Part of a small language model's weights: 3 heads of 128.
Each number is 128 + 32 x the weight over its row's rms, rounded and kept within 0 to 255. Layers, rows and columns count from 0. Numbers have three digits each. The size before them is the row's rms in percent of the matrix's.

# up: layer 17 MLP up, 1024x384, rms 0.0627, rows 179-213, columns 256-383
# down: layer 17 MLP down (transposed), 1024x384, rms 0.054, rows 179-213, columns 256-383
# gate: layer 17 MLP gate, 1024x384, rms 0.0587, rows 180-214, columns 256-383
up179 098:179080131123118117155095126138111116133111129166114123161156129158142115094144038103160138105092121195121157119102139138088116103167147123165093086142091143134068141147143095128118091184213118152192163143097138108096097119055155111129160117132103142147170151111144078148162130166076153159064114111097058145132083128105111168111110148119106120094127169103118097179152109099087148130203
down179 096:136096114139123062129089100179082057100114135119159158164105100142150101130140102112139094096118170134090119066080110157195157111172141104134071124123140100112078093103113144106153071166191140121118133158111172074084183103062113123131166119124083154099136152104141137194162129177104121110121117146155135061106098100215141149115078143114187111180112105157128067128131158109076187173083
gate180 108:159076140092103129155079084117158133157135102137224171134110148146092183132143107188085163141156177139174089121099123137153175103145083131117166117109125078116096137162153122129136127089193118130117090165168153164093139190124134192085078113116193127117096133129066101091075084104079113142166121091170101143112140115066122074165139113102168158126119150072152117121085154116097147144122
up180 106:140116122149117090118134107109161102138120073072218119070082113130115128150135144140082144175169131134085144084116136074122148116126087179173150165158150134147146139132098096140157163157114150165138077171132114158120135132147147160115129121139132147105170081154062153157113123125134146073106028146051128197101126083133072133094080129135047166151157123091169145103118090181098145156133
down180 106:081133149108082136149073126174162124158177119103144202117161095143124147128090071099133207190129190106202095084116140085103172056117096134125118146125127119120151109104136106144090131136143171125097106182151153155147136120172145141099136069182121085083110141101095121124089191077081165170121099110114087132152101017136106128153092159134097187074123167100129111118129173150110119146193
gate181 104:134099089131157034091108144126148111175115118093136154106136128062122127095113117151108139111178090111103154123196164116091202081152133083077131125156175130055137099126112131163131173155084115114116121122120115173165120072079136134149115145161158151168159089157145158166145115156165140146165093127135164150170138139064161091088116097072110086088155086134187163123151128106139154112117
up181 097:167106063109171115123081113176127106152094099125178073134103141184117163166124149132125145098070132109125142167176124082127114155152125164082124133144157191111165118115116119152128133140086086144083100147102124095052135131103104088091144115138105081136126140093079180170178129112115096134110121102046098127117145165151107203071141090201162112147128160155127152132126085173083120144116
down181 101:179095118120152077139168163131103110175105136179153162135170204060111135105147113163079073115142154141136083189159127163147130062043106052082146109120169101134119155087126134143185162121114144137185128109131141126068121112148142138172142139169138136138169169120116070147169144130165114097111164134048173132160151138201138125113091186151142135092057102128100178143101112104151087135115
gate182 093:090120102134101138143163105148232139144179144138193157107036120149082122140164099100141160101131094117075082139194108102154159112202120129110104092189163112101113126108113130134105130096111183105131181176102236118119091156156117107054151164139126122103160226117101148173068128125118146122107114117042145109111153130176180173112213068091082119144125192147099113137114117123132116139173
up182 091:142145155107134129026123122090160132085071086161098098103176134129115115151110123098153115146074084135091169080152151143139159180141147076110106149082161141153118121106145149123165128076172116161115095071085123132163121089156117159139161096098161177074047146078131167127125141180113153149178132136132142140074115059200121156132117119132124113169155120175150126127131181138125098092160
down182 095:132137131163184107201143134142127102099110133133156162099106125094117125131111110133125113128136130094102139123134159146143122159023116228159081131122103104104159104117181113107158093174138112141173135133186116131113140085172130126110135137183094152131134071171118105103120090109127188146135158151142129186163109134128169096116076124123142138123166095078107171109101133141167202140102
gate183 112:145131112146078140143090116114132105122126119133131161113103166110109111119159085197150116161113116122136108111108123092191130149131117114152146156099114109142099080110157139158122168132140183214157143106131158082168094034099145138064118105106146078184107121097155124124130164160140163184068123089107159148069133089131093129126154145101136054167172099128142107148187184126153126077114
up183 104:082163114114162090156139074112158214106157130097158059141097145188076114099106171095112117125158156108104165136180131178095120170114158179143142125112143123104161124136127169138107105138107139151128133118137075135070142156129136196144090171151097142105135127156136137149144167067133149119168115114123126115221097148149101127135103161149127136130131168186158175160086097118182104144135
down183 108:117123122161122095142111103142146115089186055164134136205065161154133153140101129134182142179131068163127121131109096099133152137191120072092108116147107145147124143106179111079173101174145170136130194125124125146161120079083114141121182136139166124171106162081163170121153136178100127103085120159145169105077128186103130138157148096112123086139099145085127119164140127081173214063126
gate184 104:106124082130134112097177156085149105138087135100068169156105151113127149117153163183092081133099108169075116083138151058185052154081094149143153077081172098120082159106073115162169115179165140165168153123159148132160194081105208118120153142190114126173107098162119180117124071140119082127137123142111150140147115075158175145193068104119124137148107077141131112116109113163145155120148
up184 102:103063100154101195163115134128092128120065181104091160167126143156128134129168118182116159109141147187103109154173121136185114138130126141175103108138182078096196151118175089097050167141104149141146108089089158193117161097129137161176129079074145161149099140121146156154135069185127177143118094104158123098136100056094188147143097164107161100141112120107113097140112171154109113159092
down184 104:177172142168092103147069104093153095121080092127172086074184117097138125125138179134102182123081099114134108079081058137152126089118211113084176118158131099155128135070120206117143169152131134100130114089122103103061094135109115144100141121131108119119130194117130130090101171110158153133145132136123154083089112117144099097117090074157140146099145126139129122085133120112163121084135
gate185 100:124095084187098086120103106136163124176123163119166098141087106084160134125111137161167132140114175170135140146149077121213156132118125131129200157108178053112187078146115095144116104164162143119079148148167123126106155137094106158091174097159103112150105089128162174082144086159106086126110143118060085144053129138133134154120083092210146109101169093141123149130143168118160145142125
up185 101:122107111098184118146205090155161163102178134093124189098159108179104173203137151130108098116122200133119128090156059138122194171179119129088081102142056119083087175121169127140142116073172096179149154115152081186144144103201091133111125051091122170127133145140110150108108118137132172097106152112158137179159121139160060156147172146167062078116140150082095108067055076105117117162178
down185 099:174156125153159106150130093163081112032190129151106119155168135081105092131135070173183154157144168162131170112080050081204096096166135143103109144153086138154117095129125147123158136166151144078116173102163152114112131114161158175097146123144102134139124041148168102200068139130098147093172119159122143132118160145150118149139152204081131143156152060126157100142145157100122222098138
gate186 105:171113116150141130142108144083194134120169140154100094138062133109080143140089158163135096146175085098115108117079166173150109143101133131106094147178176142146125087130123142115049076100153106127108155131094085155101153101137152183121144073189093131113128154149165104129142147117104105081092120101163146183108155168123152138076155131130066125163072146083106123124128178111120119078110
up186 103:178129082143079095137149167178130103133112108109177115120128156107108159165059174088186135135125137188126159078168111121137089210138095184130125125114089142087133123103171146119116123161145190139128061151146137116139142148151130080109132139197124134203125120124077131084127142109167136129142100149189170102081165167186091144112134142126112207135117088139140142159082101151139133129142
down186 104:170123148096107084111154156144090105101114080109096113130168148140081111161173148133195137119156152085100164182210112162152164094115151115066135119135120110096121135145136128119153105100089181103111064145141133103180082155079111133149104167121103154130141150110113121091179115100127137114119134084127159124121131143113152124120150104099099141164139128188143126113150140141186134122067
gate187 097:179138167142115110186104153141123128110102134111101055158082152092101106144161170089176116122188122141163142063081109111095166112148123113143192052172130152126122125125092141096160107088149175082160076093142155133120112158118163169155116109148142128123108146121091136123144084079094145069109033182102111147144137124180059168096142124062149099130122161119116118124093120140163114138123
up187 094:089104142103141140152057171126138052147146138075093143182119117149111119154142084144165154136115114107178179162139128121136142118120102115132176131105183091158123096142108081148095072147140197056177116102143128059166098127159082188098082025099170153118141081150127135149128122086099143105168097098133126178114143135157146182136178139182128072108135127129128119160093170082138119154117
down187 096:105131094211117190151197148144120105120143133173103117143123178141113137124146124147122124098121087133061093029134125135076151120084169061132121141090084144133097082117170112085124054151096073144136124171174129158165144152148134139094145142128168085152089087140140170134149119111136110155124085135169153137169155093101130103144133162134215100173089134134093109077059144084151255123146
gate188 094:139140153155162063084137135114148156113167110143125160137162070127132080090158077116095140132164143090166112150144135114094134120146100181145176168148138174118131143115164133110126147164143164120138089135100157143166104091100115143102118156165141159141097142168161159114136126175147163143111084149088152173048141121146151144133099130091131111093165124168136107146128112132087134113133
up188 090:168132114084051163165114133087140181126127182141100120088113127137123162128140128114136042158150160214102147149124153162123118107148148131094135071159136163167199093149110123095091182125118094162181121080147153111166156137142164108184155130144117121081144158094092075159124124118119118087101124111117113138109129131138064113155124131126123107151086149072158142094163115122092141109117
down188 094:095126141077082121070120151166125064115188132126085129045177083172162172185129127120150148137080150138155074164112149110071123187166142149139173123086101124109078149185159117112197139128101165121142125092076144170137123130192132166145133142133153115132106154100163082146120161110104104178101106180103136148127133103131123127126121134109113082183113058088152122075119102137147255177144
gate189 102:128169127099062139222078132095112154147170185174052136069110136146108089169162112150097108168130122116129111105075091113133093154145126148104089117136126107140121079161129111143103109124046162105147154115112081085130146129145082150200084130139095221125019169108166135111196115072117108123145115081082126141100117125219163114123185146145164109123122149170130082113117110120140117068088
up189 093:174155090112124100109152129120072115124118096188105108135090145073165146113115153115102130164099128180146132134123181179156149071071148086104119101054109125103185111143089074163125151090118145152115137073080087067135085181140137140082115138153143152115100094166093071100145160141081087096110111126154065089095135131183141119172154158187109105103150098118151132120120183143083122139130
down189 098:134177134117137144117152072107120132116170169067122140088138126166140123080185153148138104086156090126098118100134113124154129148130152158131138128117107128150115177043182109105112091146150122096154093132107143128131092188120152148123134112119115074172125134143130183145128128082133202162141186102152137171125090123094158132151104192051115096160143159139113134111110095122138229196092
gate190 111:142101134199121127082153122138161124142112151141142136109092170136188186095116172117052150056107159173155114105116126099118107141139088205126123145167106081076094179080077110162159112124229117031130132127138166150086144150064141131092108141125102160126130103099080108078104079145082126167132129147108100123150092165091090149233091156172104116142146159108107157107099151128126166105174
up190 115:118174103153148072151141121109149120143159138057147108116119055128125129145088099100064157126183117071100123141152085162107121150115147135173136113140148131151152153153162143131152110135115104173165097091118111146166146115085156157142126150112114081102123197126087132117143144099161108121179110135109168112065146100184063184172104120142124131200085131148094147082134138161147121091110
down190 114:148107081121128075122109154138124105172161121141108097113094138110136117140116158110107156154149115124093182210116122109128085082121126104107166151156131096084110080104124097095145119124076139127136168113122151106182144106059178176133120090087124044204163106051129096120115162064154122112110106128149105098147067140154140126133065119138171165185193149185160120058121114210104070123174
gate191 104:135067133079126087101154105107087144077129172150112164161107170154171135118126133138147129131125141130198079086128169089142114093147135157100151095084161112110101094119167111114113158068181118076125087098150198102134113127136132111122138155092123175090146106110121114113119093136121124120151160102211109131115137141087121151166124133087115114093152141105085149119062163106102148047093
up191 113:142184117091134091152110126125131142166134068107109049139178082087076168117187150146117121106152145162116169121167190154115134130114138114138122142144130198198160158221091141149111132180065114085129111107067098133115144144170201118159111108164097119115109167161156124162126154148128110098068052098067145143084112087155144169123139147145104126107115133124170116143127094116108108154147
down191 099:159146077095139115157119119158131147118125092147184211168175109121110152117122128129145158141054125118133105095139123160167106098152107096131154163113116088088117118075119099130057141147176138193116144135122168184108083089093117156131143081137085132075144144120127135136128132115070167199114135146095074163172076075169121138134090227136165146136130126132099123182172089111085255135153
gate192 100:160136121121181101124107163130138111171161137186130136103108114105122142136163134123139117135127058122140182169116128165110211140122117092121108127153121156161170097209163163132145161095131161103130182133124123094146129113179162143140153112123161153129144089140099148139163161094051090081048182105134149135118079168143116108112128137111136181054077116117129125115182128165159145147077
up192 095:120113162122170098146164111116082099128104098131138170168132110136173090140072108073160181133081122146109065115137108125137167118156147107106222176089138181119130115136116137121140143232187093174079187120088146130112092140133152166135106126133132120120102114111100108091124155139178090157106140152163174164155170124135191156153106146094091142170119176132127149179107136093124132185120
down192 099:186096113138122134119151161073180145145167179173066117101142094165104121164108112153158093092109149073119080121164061129148124123108117180171120133145108070079121081119147199141131117068090112094093145104157111177118148139043160120103156102136139158109121070137123057082133188130131118170149110161041133120191134125120145100092104078152137143076110130105129183128112117146165150090152
gate193 095:124092112200164117183130145137156183085121161114091172078140100156138089149117100085136120173177133127091125026201077125143131110134165161158160124138116104140078168106113143144137161154132145127094130079111157134125117205129114124100181158134122117138107150112105166135130128115107146079133118094106068125149145139097109165188149091154100134114142106164146163051107120094145132120136
up193 095:079131129098110105122051129136105136130096127117103150149113148111138161065110138095222116126130096160138134164173120150144043141137147144085101140157166174117092095131101118126158173169122172128111108122129150088098093125169134145158125157087101112076152161082141153120164141068111174159089143113047073138166105124189118155153143150142132116106115144079094147145125101134130119161208
down193 097:141185087106137119156159080135132142143175093151141095094152107173127093084100128150123040127135129122103122072109105136169082118102105140158145099082121099171145096147159124112119130162153135114127091099137085175164110200055097106114168143172150127153150110152121103122154118087116131048174109149158126092166168170180104081122111137173144151113144137137131178157159081155108255094150
gate194 099:131170124123119091148135146145120099078105130192166087159083179161165121149117159118181101167117090136075123169083152118198143133103169110166135109108159122125094152133082046151130145154123149125110123116186176123108131114103107105186139098148147159094131077133201130117169083146119126159136111137099089147179141179154051113136143154119076141120071147124115126140145139146163182107117
up194 103:122163130092114094133112147128111074075128148145174106139104132159113119191070077102176186164140110158126103163121118128168091163102122099168107105085183115120080146133056069086174104101102134143105140109199162135113148098170086107140096174112127101085126150103147083167155116149066107165192088138164137137143120130170152131142151100157082182146113146123138172121180090099133116121137
down194 097:088156100069127203085136154137156093128247140150118115112152143125197113108049091129158126174089144142114151110126138101141112167142142143161240143125141204118063125134150125160102103113135178145156136145107134125095165073169148111141079173207113084187165113169132095118127145131115155104212140090167124166132113099128104091144075134113132115153100046063164143120131099157087164120122
gate195 100:178101116093098084193147083163097132129152097128086112147047105103151124174143115127187071166115147105098071102119147137128136103098155139079103145121150114200194132124129162094148145056081141127143083082126122160152131138101133124123141131165139164058138103107100133127186142175136133148101167114164108215134183152142092130150098102136198099086053122149165118152161162112124137153157
up195 098:083127150092120092126152066152113098072165108146142076111127118122085110121121111108145129147102072185105072103044147165177174118161139173132095148171143150120111116112134131154121161170127109155169107132142167169125161139132102154093205090164168099081133132167119100155063094131128174108139128142062168164115119112120079143117163170143210114115157131084103122071120090174067135108070
down195 099:153144141152152114114114126140110154138116125156111103073154131156085154080096140124150082149122135188108113164108105130156155169114120116113096144098162136126097158110091153132073080106129084168140127142149070141145149133135085127119123090114160161113095211133096191131140121128129129140064091119125135168151112190161081104142144201120113144151127102110175111118111139102149255125163
gate196 099:121088114147120134112138117109095123133164113133065085073113118188125138075147082106111167090111152143126142134125080139151095129148082115107117098116128083132076157120129248125168197205104149141168191227120143194159183125165129105130123095097103163120115095106115137128127176050124108064151132095086164123188134066115113128126156157098138107100141108128160134111104129094117097138161
up196 091:136144075126141114110120162114125070078151135160149072066121155213157122083110125130143122162137139124137105197121071159079114136141139197080172132113147111219148101167155165127114124164132090137164138130105153195072138155079073155096107106077126106115144147155093100143133123130068157114141142129084134136154145103176099106144132113148077156095188140131121136123145146120147141112176
down196 096:095118143140118098119160161140135130149093136168114144113099107054118103096136161042112176119104151112085090135127169202107101159099121083174087095152090156082130122114108119129120142138123154136090140101115093050137101144072151147149132100135167167147138115147162174157105173109131121105128084126135119154152150123115090136098094143134143149083110158095134070125102137131059000111097
gate197 104:092103113142145112162136128155085103116152076112136084188137157163100159105130171156145072154116152094139111098120129116132144175117138203106124103096100117135127107113100149127119150153165100068133066150131104109122140082130174179076159106173118179135081136106092145113123115141124160098115124118069046143124146178155069095142106145168115101140168120132087134059168128069180170119225
up197 110:163115137099115162153144097101093178127130158136069125116139122091158128113120154188114165091141074123176148213091113130128153091188139118151092143183119108076115124071140107138124121132093163136183140122211108099142166070082159036184126138127117132097119117127162110128106124083097138163179119130126123143133019177113125120149139164095101176132124176154117136154095154104097114119141
down197 110:127146193116131137187159081125124136184161141124109163109149107052141123103102111228228125088150145105123109106122159146148092118099117103129189123110105105068150118109090124130126139169188115177137142136130134108171119078048127118119146143161133160143126126102199152139126134109074055145102140115155107174158081139149041186149097142165120089088147141117014116152137105137122198123061
gate198 106:128090173138134093118173080126107172095197093145179175167066044168138140128122091124084150144152161116119099074084147128111174130118156141078174185154119141145128110094125198176153182143152096078100161111122105174124140105106123131203099110189142151110183074117144135121125081122128102111136119190102057103127162118082094098113170168133158150082158167083102157155083116147136163154191
up198 113:124133088102178129117211171161139168108209147146210199162055072158155183121132115077111126157110183085129143096061151125093158116108110133059151156116126119145094076116091166122128138193178111083112172151166096178098147091104096124145116097174184121160150097131140130119133153101117121112166149176167079110111176115105075108156197141172156118131163171133144198147058117134099135153174
down198 108:105199114123161140126182187139153131086195116156089109117129159155121126126133112073065084150110162104143178150116093145105126153021115147116096153137127129156125123088142181125129133119129144098124117155117162141121126096120124133111137113137105123102149102061112137171163145079169107144174163158149158056102107070137128079099144073162173116134116052156152128128146134092158104117100
gate199 095:211075147112150073176105120136138088127084144151148178094161091143056115080182107150173151117140137136135158117123098118110111088102141111103129164171149138098141124157142095113172117113093142114138094088072192122081118104121128198124105094168087146120101170170153121153144075119170121122071088114077125146096125117143108161164084163106142108140116180186131074125100163099148127094134
up199 091:165092086109151131153123118136152080123105096127156143099134116123087121089164137096122159107106173096146156103109092161091102151127113114094095122154087187095121119156138121151133110112101107140117100103118126179116157141157070150138106071136072097085104123144113093134156106091138152076109169133150090125081134063157114164148110091069144121144109176149163130143116170154187098122145
down199 092:063158081049161157108112096112117115160122092134085168182163101128163100141106070115120119140118122160126062134150092082111187151131154087134128109168104118085121166135081093135103055135099093136107112129166020138145119148115163096145122103096167127142058099130086085150134084085101137084155112141138133127105156161146106134164201133181168124169166145116119168059121137142117062149101
gate200 098:079141194156126125129144177109183140136112083106116127121122108103134116130168126155072132139117120141166112188166122107135185182123099157152173152110121099159083108130130151110092137109157104123110089080090090112109167172120117102068136159118081092170167115172104167159100097135136089085151107112086120144165182072128125110128164087150143130086119103151109133157082073190115114148184
up200 095:100158104164170061193206160111121132079100165103149156151124153128141140081151084121100041120139138153083135145156147144104156096120104145185166147121082097092133127113136159146167186160145160123141128138118132161167109191071190140152148234132135192123093130104102109109154112116115098122165118122108112160179199147112156142115113152110090129097105146137108136124117135107124140180163
down200 099:076066137093088158143105193101153156146111103145140138099156142122169134164060142082114163157117091124176091146120149108105128144165105088101083181070203130148134108118147142104074137136062159092118152109102160119148083083148156158100129079104136135150112153168108148183037193166159175141165136106144123172172149132149111161147181097118135082131176114154166143183142150172059068101150
gate201 103:155099141086099124154197113152181111113129124163106117142123113149082123144140107170110081100044116156092145148109113152156221171145117135142154159166145114096155100183220141110100216119118120156116092104148170096156114131128102158122167117093158112127114137121160117114171113150118131061139081186095050166053172098136126127132127115123124118157127171093126100097180040187185151087098
up201 102:111099199165103201089149089127162141074073104082108141132160200096088128157075095102138099148141123147140056127082169162125152085161106185119165164162155145090109122156159191098152141138109126076179129137132154104131121154160132092143177146116170116110152180099139111104130103131088078092126065130095135175114119125136160132122154168108121167136139103183187113122122119164176122199130
down201 106:096176146161051128142125114128127157112090164144144115132110149096067082180149132113132115169112122124101146147075100077129163163088145110114139127126213149161081142195168100133098105150129142092149107176066075138158136161125115141125194157125153129123087104095102158130102160118137149091171097102121150161148162145181119168155166181049111119143119123135168136081153162148167162163167
gate202 102:166128136144151118161164136128093113189142163152154142167060114150178202126125176089138095144178174144151159111110133133196114195116124106157148113071201122100132086156088072066155144168165118152095144184208107172091111081116132140137151175149123098114116178112141138110116147109127132118097111133117136124107126159091129157175102153137157104153127125103141141125110133078185140129092
up202 099:121095188099124066165193138104097086151161087126155115178081122146138144170137177123144112156077151115186173128094112125185091145121100078158106108133125142147142094075178130092160104130075123134092080158144070103191187115197149146127115098104071116135189136164083182165122137176126122043121117168141099145108156092121117116138090117132174145120115118113150140063156065148122123148095
down202 102:137182100121121104077114122110131095136161152128131129162120150162135142089087139112134156138101086101096114111142104107184147091103105120168166133083115131148092118125036195173086127117127122130091102107130203172145147177167121120144128134122128138128087102164102126136129196126161111094051022135141131056144098147097022146175097144119129055209099110173177149127096163104179118131117
gate203 099:096128161152113154106151139172097157158136130149111096092133080150122145156111174155120127084156093174196109127155120125165085117175170139114157144093167175136078159163181112130160122129149114134162146134155145158159100118100115177196137128182154126161161149088183127099103136105050127130083152170170123154147111151152143170173195172170140086145092085146147057138108182105137156153115
up203 107:156147148090147165100117146132139124107196131127150148130152211076096135126140100092174115155144150120115148150133170118059127138127134117125202136170114167172158085120127143122081146185104161133093117149142110058110172071154130158099115166092092181134104134091085135120166084153145148160153196108109137155148115100149210079095128113062119102130079065157191157146113103098071144168055
down203 104:074131211074123126144157164117088169100148111129101182112140139094136118126162152158111162157163151149095149125148112081119118131114090107151102125223125072152133098132095133115104139151103138160107146154129091103094172140178092080151115057113166180160170139127058156168124163161092191151173098125112122118201103117129126114143121132082091142119165135098182111184089075110179106111133
gate204 093:150162118147050142106065131170113132147103138181134094165100154085110143145150183169125094053167107124143109149128132171129149100144147112107132140164125105159152162113125133060155147149128105112145113097145172048105150093166170129182194091142142107057106113129077155132151078113071096101152061138155058158079129131164110099149128125113115106129174145182118086137158113117151137160147
up204 097:144081147147139168121164121076206115152147110135163181182134132158115105091100079154142155158100188153149168132147142121101078157118102111161128142106100132143083140146056139186121113112126159150122121117126114150128143123140129133081111115106131196160140175133191097126126134119166090184156149115086104105134114190125090150096162158104081092077051106127104120149122112138058168117166
down204 098:075137127069140115139132098114034100151119145075184166123092101079129097114162109116094148144087144099122149178137147064167125126095168140193153141117156120100086154187124163111098120138089100140131168075105182185106122029084170125195172127135122158121156149085173138116165143144052119102123155164154112138134163168200108104116182117117124088136109145135123162118118154141161041155136
gate205 101:103161143082160157111138091172075091137169129155142064104151132161108116171117072088116150130105162088117162167136163126156123179103151105181144111164122099103150172158145059071130155139143086139126190106160134153142128121090133156127156180153128180164121118125145119137181093104152131099113141077127151115212141107161107092199089153128145121121118166122156202150200100088159151126150
up205 097:121090150116122065117103154114125107122123105070149181118154092210116131159105155150126205102137150077115126139068138109122127116096175164159094115066127087115171168108160134108130160150122103142156113140111162085149172134082088088110089094099104147070163094115097163126106145136144108120150123137142101100150095073137095140213092101167133099044129087131110050134140152217110119189209
down205 099:133080060115137150143107154133144124120108139099110098157173135137126093166185108118081123164091085128128163136219150104158105117118122116126139133119127103150117119175136144127093145143147076154137150119159141145060093111138084139126206149128160153099111192173164143169131147151131058104137080116126176084120085178131182209132154165073160134065154150149084168118099098089162163092122
gate206 097:129157098176113090140123130066109171093116151102144158134137120179172057130094143116128105161190083104127134063089156152133150106110130158082063088144144103078146131141106183114096083080152144075132078070147125149132158087116161106153112135136133166061175128139126146118155085110121115110139117092128114146116152147081142115112185168131155106129132100103101071179073165141130119101131
up206 097:125112152104121131169114067115119091168135101132195116148092116158074172116124084139148112109105196153137118168147160099081086071151072096202207152119146092141121144130131081135164162176134097142122162158080185069117178143127131145154119139113105109129094153221100130164152166156145164143103147086092141125167121103152080138175116118137111138086108130151152113086143126116139123147122
down206 097:145121129178158117149159082127132131138117147127141196148102116041166110180130120172127096129130134153120089114134132161172188150151127141106124107149130101112145090120114118130176127115163108147140147120109091081147105129158147136090147157151089113090095130139105137165110148061136100119127133144115167149129119120146105112094137113162190101088096121132130149117168103130132255119139
gate207 104:112081137165117108145122086143167146155095106077100127130151138093123129096106144094182069163133128165083175047150190126114079117085085146099172079136188117119155151162061152141151161054132091123097102045186149162161169135110182128125167082116144148167095131097135128137137110130131085099096159105180066145150148165086163134101129130138101148133118111125098118124124111120159124114100
up207 097:120151127161109166147155153135137147055134135115076168160130122114051135160148141107107111059164113063072109027099102108099109110133130136123093121098136156133174130104136121091119190098096153157169182118135104139115123132148122104150130051147144128077092158100096099160137127144114117168102125124157166175101172126139139153103095189135069131137156118151176150121111112122132125198135
down207 101:088133151143124099141157099155150122079140101133145183163119071149074077118131151066137114154157065125136142121054130141160085095164167086146156163083143102184121157143090089134147147082168121115078066133183186049174133146148093114119182175159126110082121138135095131156146097104088155115127158144082097112105159127136122203118093117167101088099116168133120128131173119143147086155101
gate208 100:133149135147083096155053114066110160132071164139147086089094111186125135158087123106084144121153125144139113137084146112099173143147165107164154105146172137185105154131104161100124105188122105152142142119133078106141103120140076121132109075108111175122176154160212096130135169122092072121142126095111111103127123163167128124148132157115109149140074137179140100137092117136108130170150
up208 097:131072085135182203121114167114211143156172114099119141110098125123146119181131116152163082141113133188162109165191091108153150135098131159125100125105103116104088165148133127112076082135181115115131138149176170113111104170144097152094159129156155134161109183092137189158082122104132187205138155147150121142119130164110191123097096110175135106094140153128143170121131108085106118123199
down208 096:117181103129136087112147106119141111127110102084159149111178156068110144126099197130066098166119104133091179140082076172148114111179102082121126146069150098124114097125122207132150121094094153135103097082154183152108096130132163140157105176129137186110144125103125090117150108132144122102181057166076115154179090137168168179125147170090094136114125113099098138139123143130095244134114
gate209 100:103134136161078151110106152124115159092082136071125155149147140112179097107165124140082105114172094106165112140137134060109096104169051158142177177119144092115164142185069125155093125151136147153146174166137125196207152136139088117125104124035110146089109119119153134102125141131093099126195125116074140136144166100093152188153103123132095152097128164117110138126179111088132149178161
up209 098:111063159119153166134062115160070066074082157123105105121207105127198147113089118165155070140186109122124104108142174111130122126120183180175124124127129115132144160119185098150162110121086145170164155105138121129142157173155128118145119130114157104118123172159132123130118088122160120063114149118113071131035085135119212151157081183152167170122116137115121063159135107173115138180141
down209 097:107194111152080148190174121136154122131152137139143108117132095126116092114116131109124070115119173130113180030108100163167149167108094145144133129089149076147130102146135125093136140157110048154183093101177101160125128153081122136107152119139167174102120084117116174092138112190126133122084166123132183118094138169123106088089119182112117124176161100059163149108129121109093054171108
gate210 111:107076116219142110100041147124120057078101144129128150180167112147175134077092143171132176142141160156124126125092076129174143124073102164116150101175132132138115141107111073116193094073117115130085160144162160152188090123106105106131131152123102104137108121108142147133146142099172073140158134102152135205140137157174071108098154109118135139100150061081200110163071104075157167082137
up210 112:114112175104116160127158099121174182180192117119116081093103193123097136114120100108102145149095112113123097130085153124123112192170104105129104148042148115152120106127044117147067184096186137120092133122137151126103108099100144121121102119100164115150103106105167123111100143130186138111113070131114126131121099015119118174136077121117058114128120180139110122090166118113116144150105
down210 109:086101134146148089123102129163151127116131110149093099179160114116147208077152117107127152160164123153214145092157094119128160202101135119094134069140174072071110143084131110118115192195166135074108163134169117084138087120120150110094186151169168107201156140155142168110129175129076088115149159118122119092088206117160177157177158141133130117145129070158128126218138209156142088184107
gate211 095:178133118210111092153103131138143143180087148079122113120133133152158127103162117157106178127163109114167170118150165185171127117119132237144156128154124124143113128123141138144133045151146101076112084102115216070115146163116149088152146133179113118141171121156119127099167133125117132117123088138101126110125127102153133131116136129137129105070152121176097119113186134165133126121166
up211 097:163136066191127134145164157175147166198088160068153110072151166125167081084096120132100079144114177081166111105164199155120081107137155192101162167179159167184103075123156176156070104144154119084118155112157158092156135177153088102174143094145105120178185128164117160109137147083085185159092115111131114138148141120162132129113182090099129185113145115127167135116158170134125108068157
down211 092:140124132147175172117121109137161103143166155164087087137054152110158072176113135152096167155107116066165084112130092143099150119149080068148114103092069138116088138105181095079070071155105164212174184124171123181117142105183142084102135114098138107179098159110175136126048117153106136156079141116114114120036169145115160087135132118117123157122137137109157143153095155108070000145124
gate212 103:111141084045131196123122131106163132127146118158179144173189080128154142105175068180183125117088168108200126132173103093167121103121184156110141153092109116156135118131103135167122080129078121124193130137112114115110206087164135142174133131123117176127104087119142118152069112132121108120076160076167117109135140142164113115111127087101134077090123118051133103105151187113114142099090
up212 102:142082125108140155148141115129138118165114129127083150120162074085113096123142104144106123107080094180162176151134157139151089106126143114088051163067133123174154087060123049085125070124150092172164150102141102095074143101128132126110132145157152144108121182129131132129093100156147143146125147105092079183173132163179155084168111149093208071141099138104179121138162074112113142103084
down212 101:101165147144133117117105096118160131100128139139141136076088111141136146125103140066140112101178115109123151160102135113154115124119155134164155117132122106084117113181130134202175149131124153088088159100112155060146108144116165185096103193126138123174120129127058173128196126072153173134144101191162127167129079066112106094150142149123161189112125132216130118144133067139127111168152
gate213 101:143162089127140110109134109110142086160110181131091191158147117147140148130092092081107101086122171118089094100137187141123166152100154164119153076185112105166094117094167160113159163099150113067181097106118194198129181065154167089135140119167095160115166158133212124123108133128120143095123154161129131141118168181078124111140156135109173102074137110098126086175181092097128173107135
up213 099:192108108172118089119134082092120194114085113177163112154128096113174059131128193129118083166098127211137162158134115108121084138163049084085128193161107112103152128165150147113126139131122152133142216133144086104117130142067093105144116122043091112066097166122122083077155137148142141176123070126050151139136102109117108086197168155128126169145139117138192145123121167102136114132151
down213 098:098135116082102114102142101090076134092111135111150186078118116113150122089045093160127106106101165084067116123151199054074135160120160161145163137196107086158137119167148166078150112153195164166152140139124152091203140078164173100186146133100112162110147161100122141153118128101153120141124171134113099066139100202098138123111132142103133145136132040167104129116132124086154208076154
gate214 099:158133162177116093154147095123091172117131134131117119185054140117117145134156147239058131159189072132133099078133089159133117058157179123129136128131099122100156118124119134157178163187148152096130146040163127111111140142116168178151132132167164192109116136126083153148141059102125092122090086149097126145123165161141168091110105172132128175131107097116119107114109160123201175070113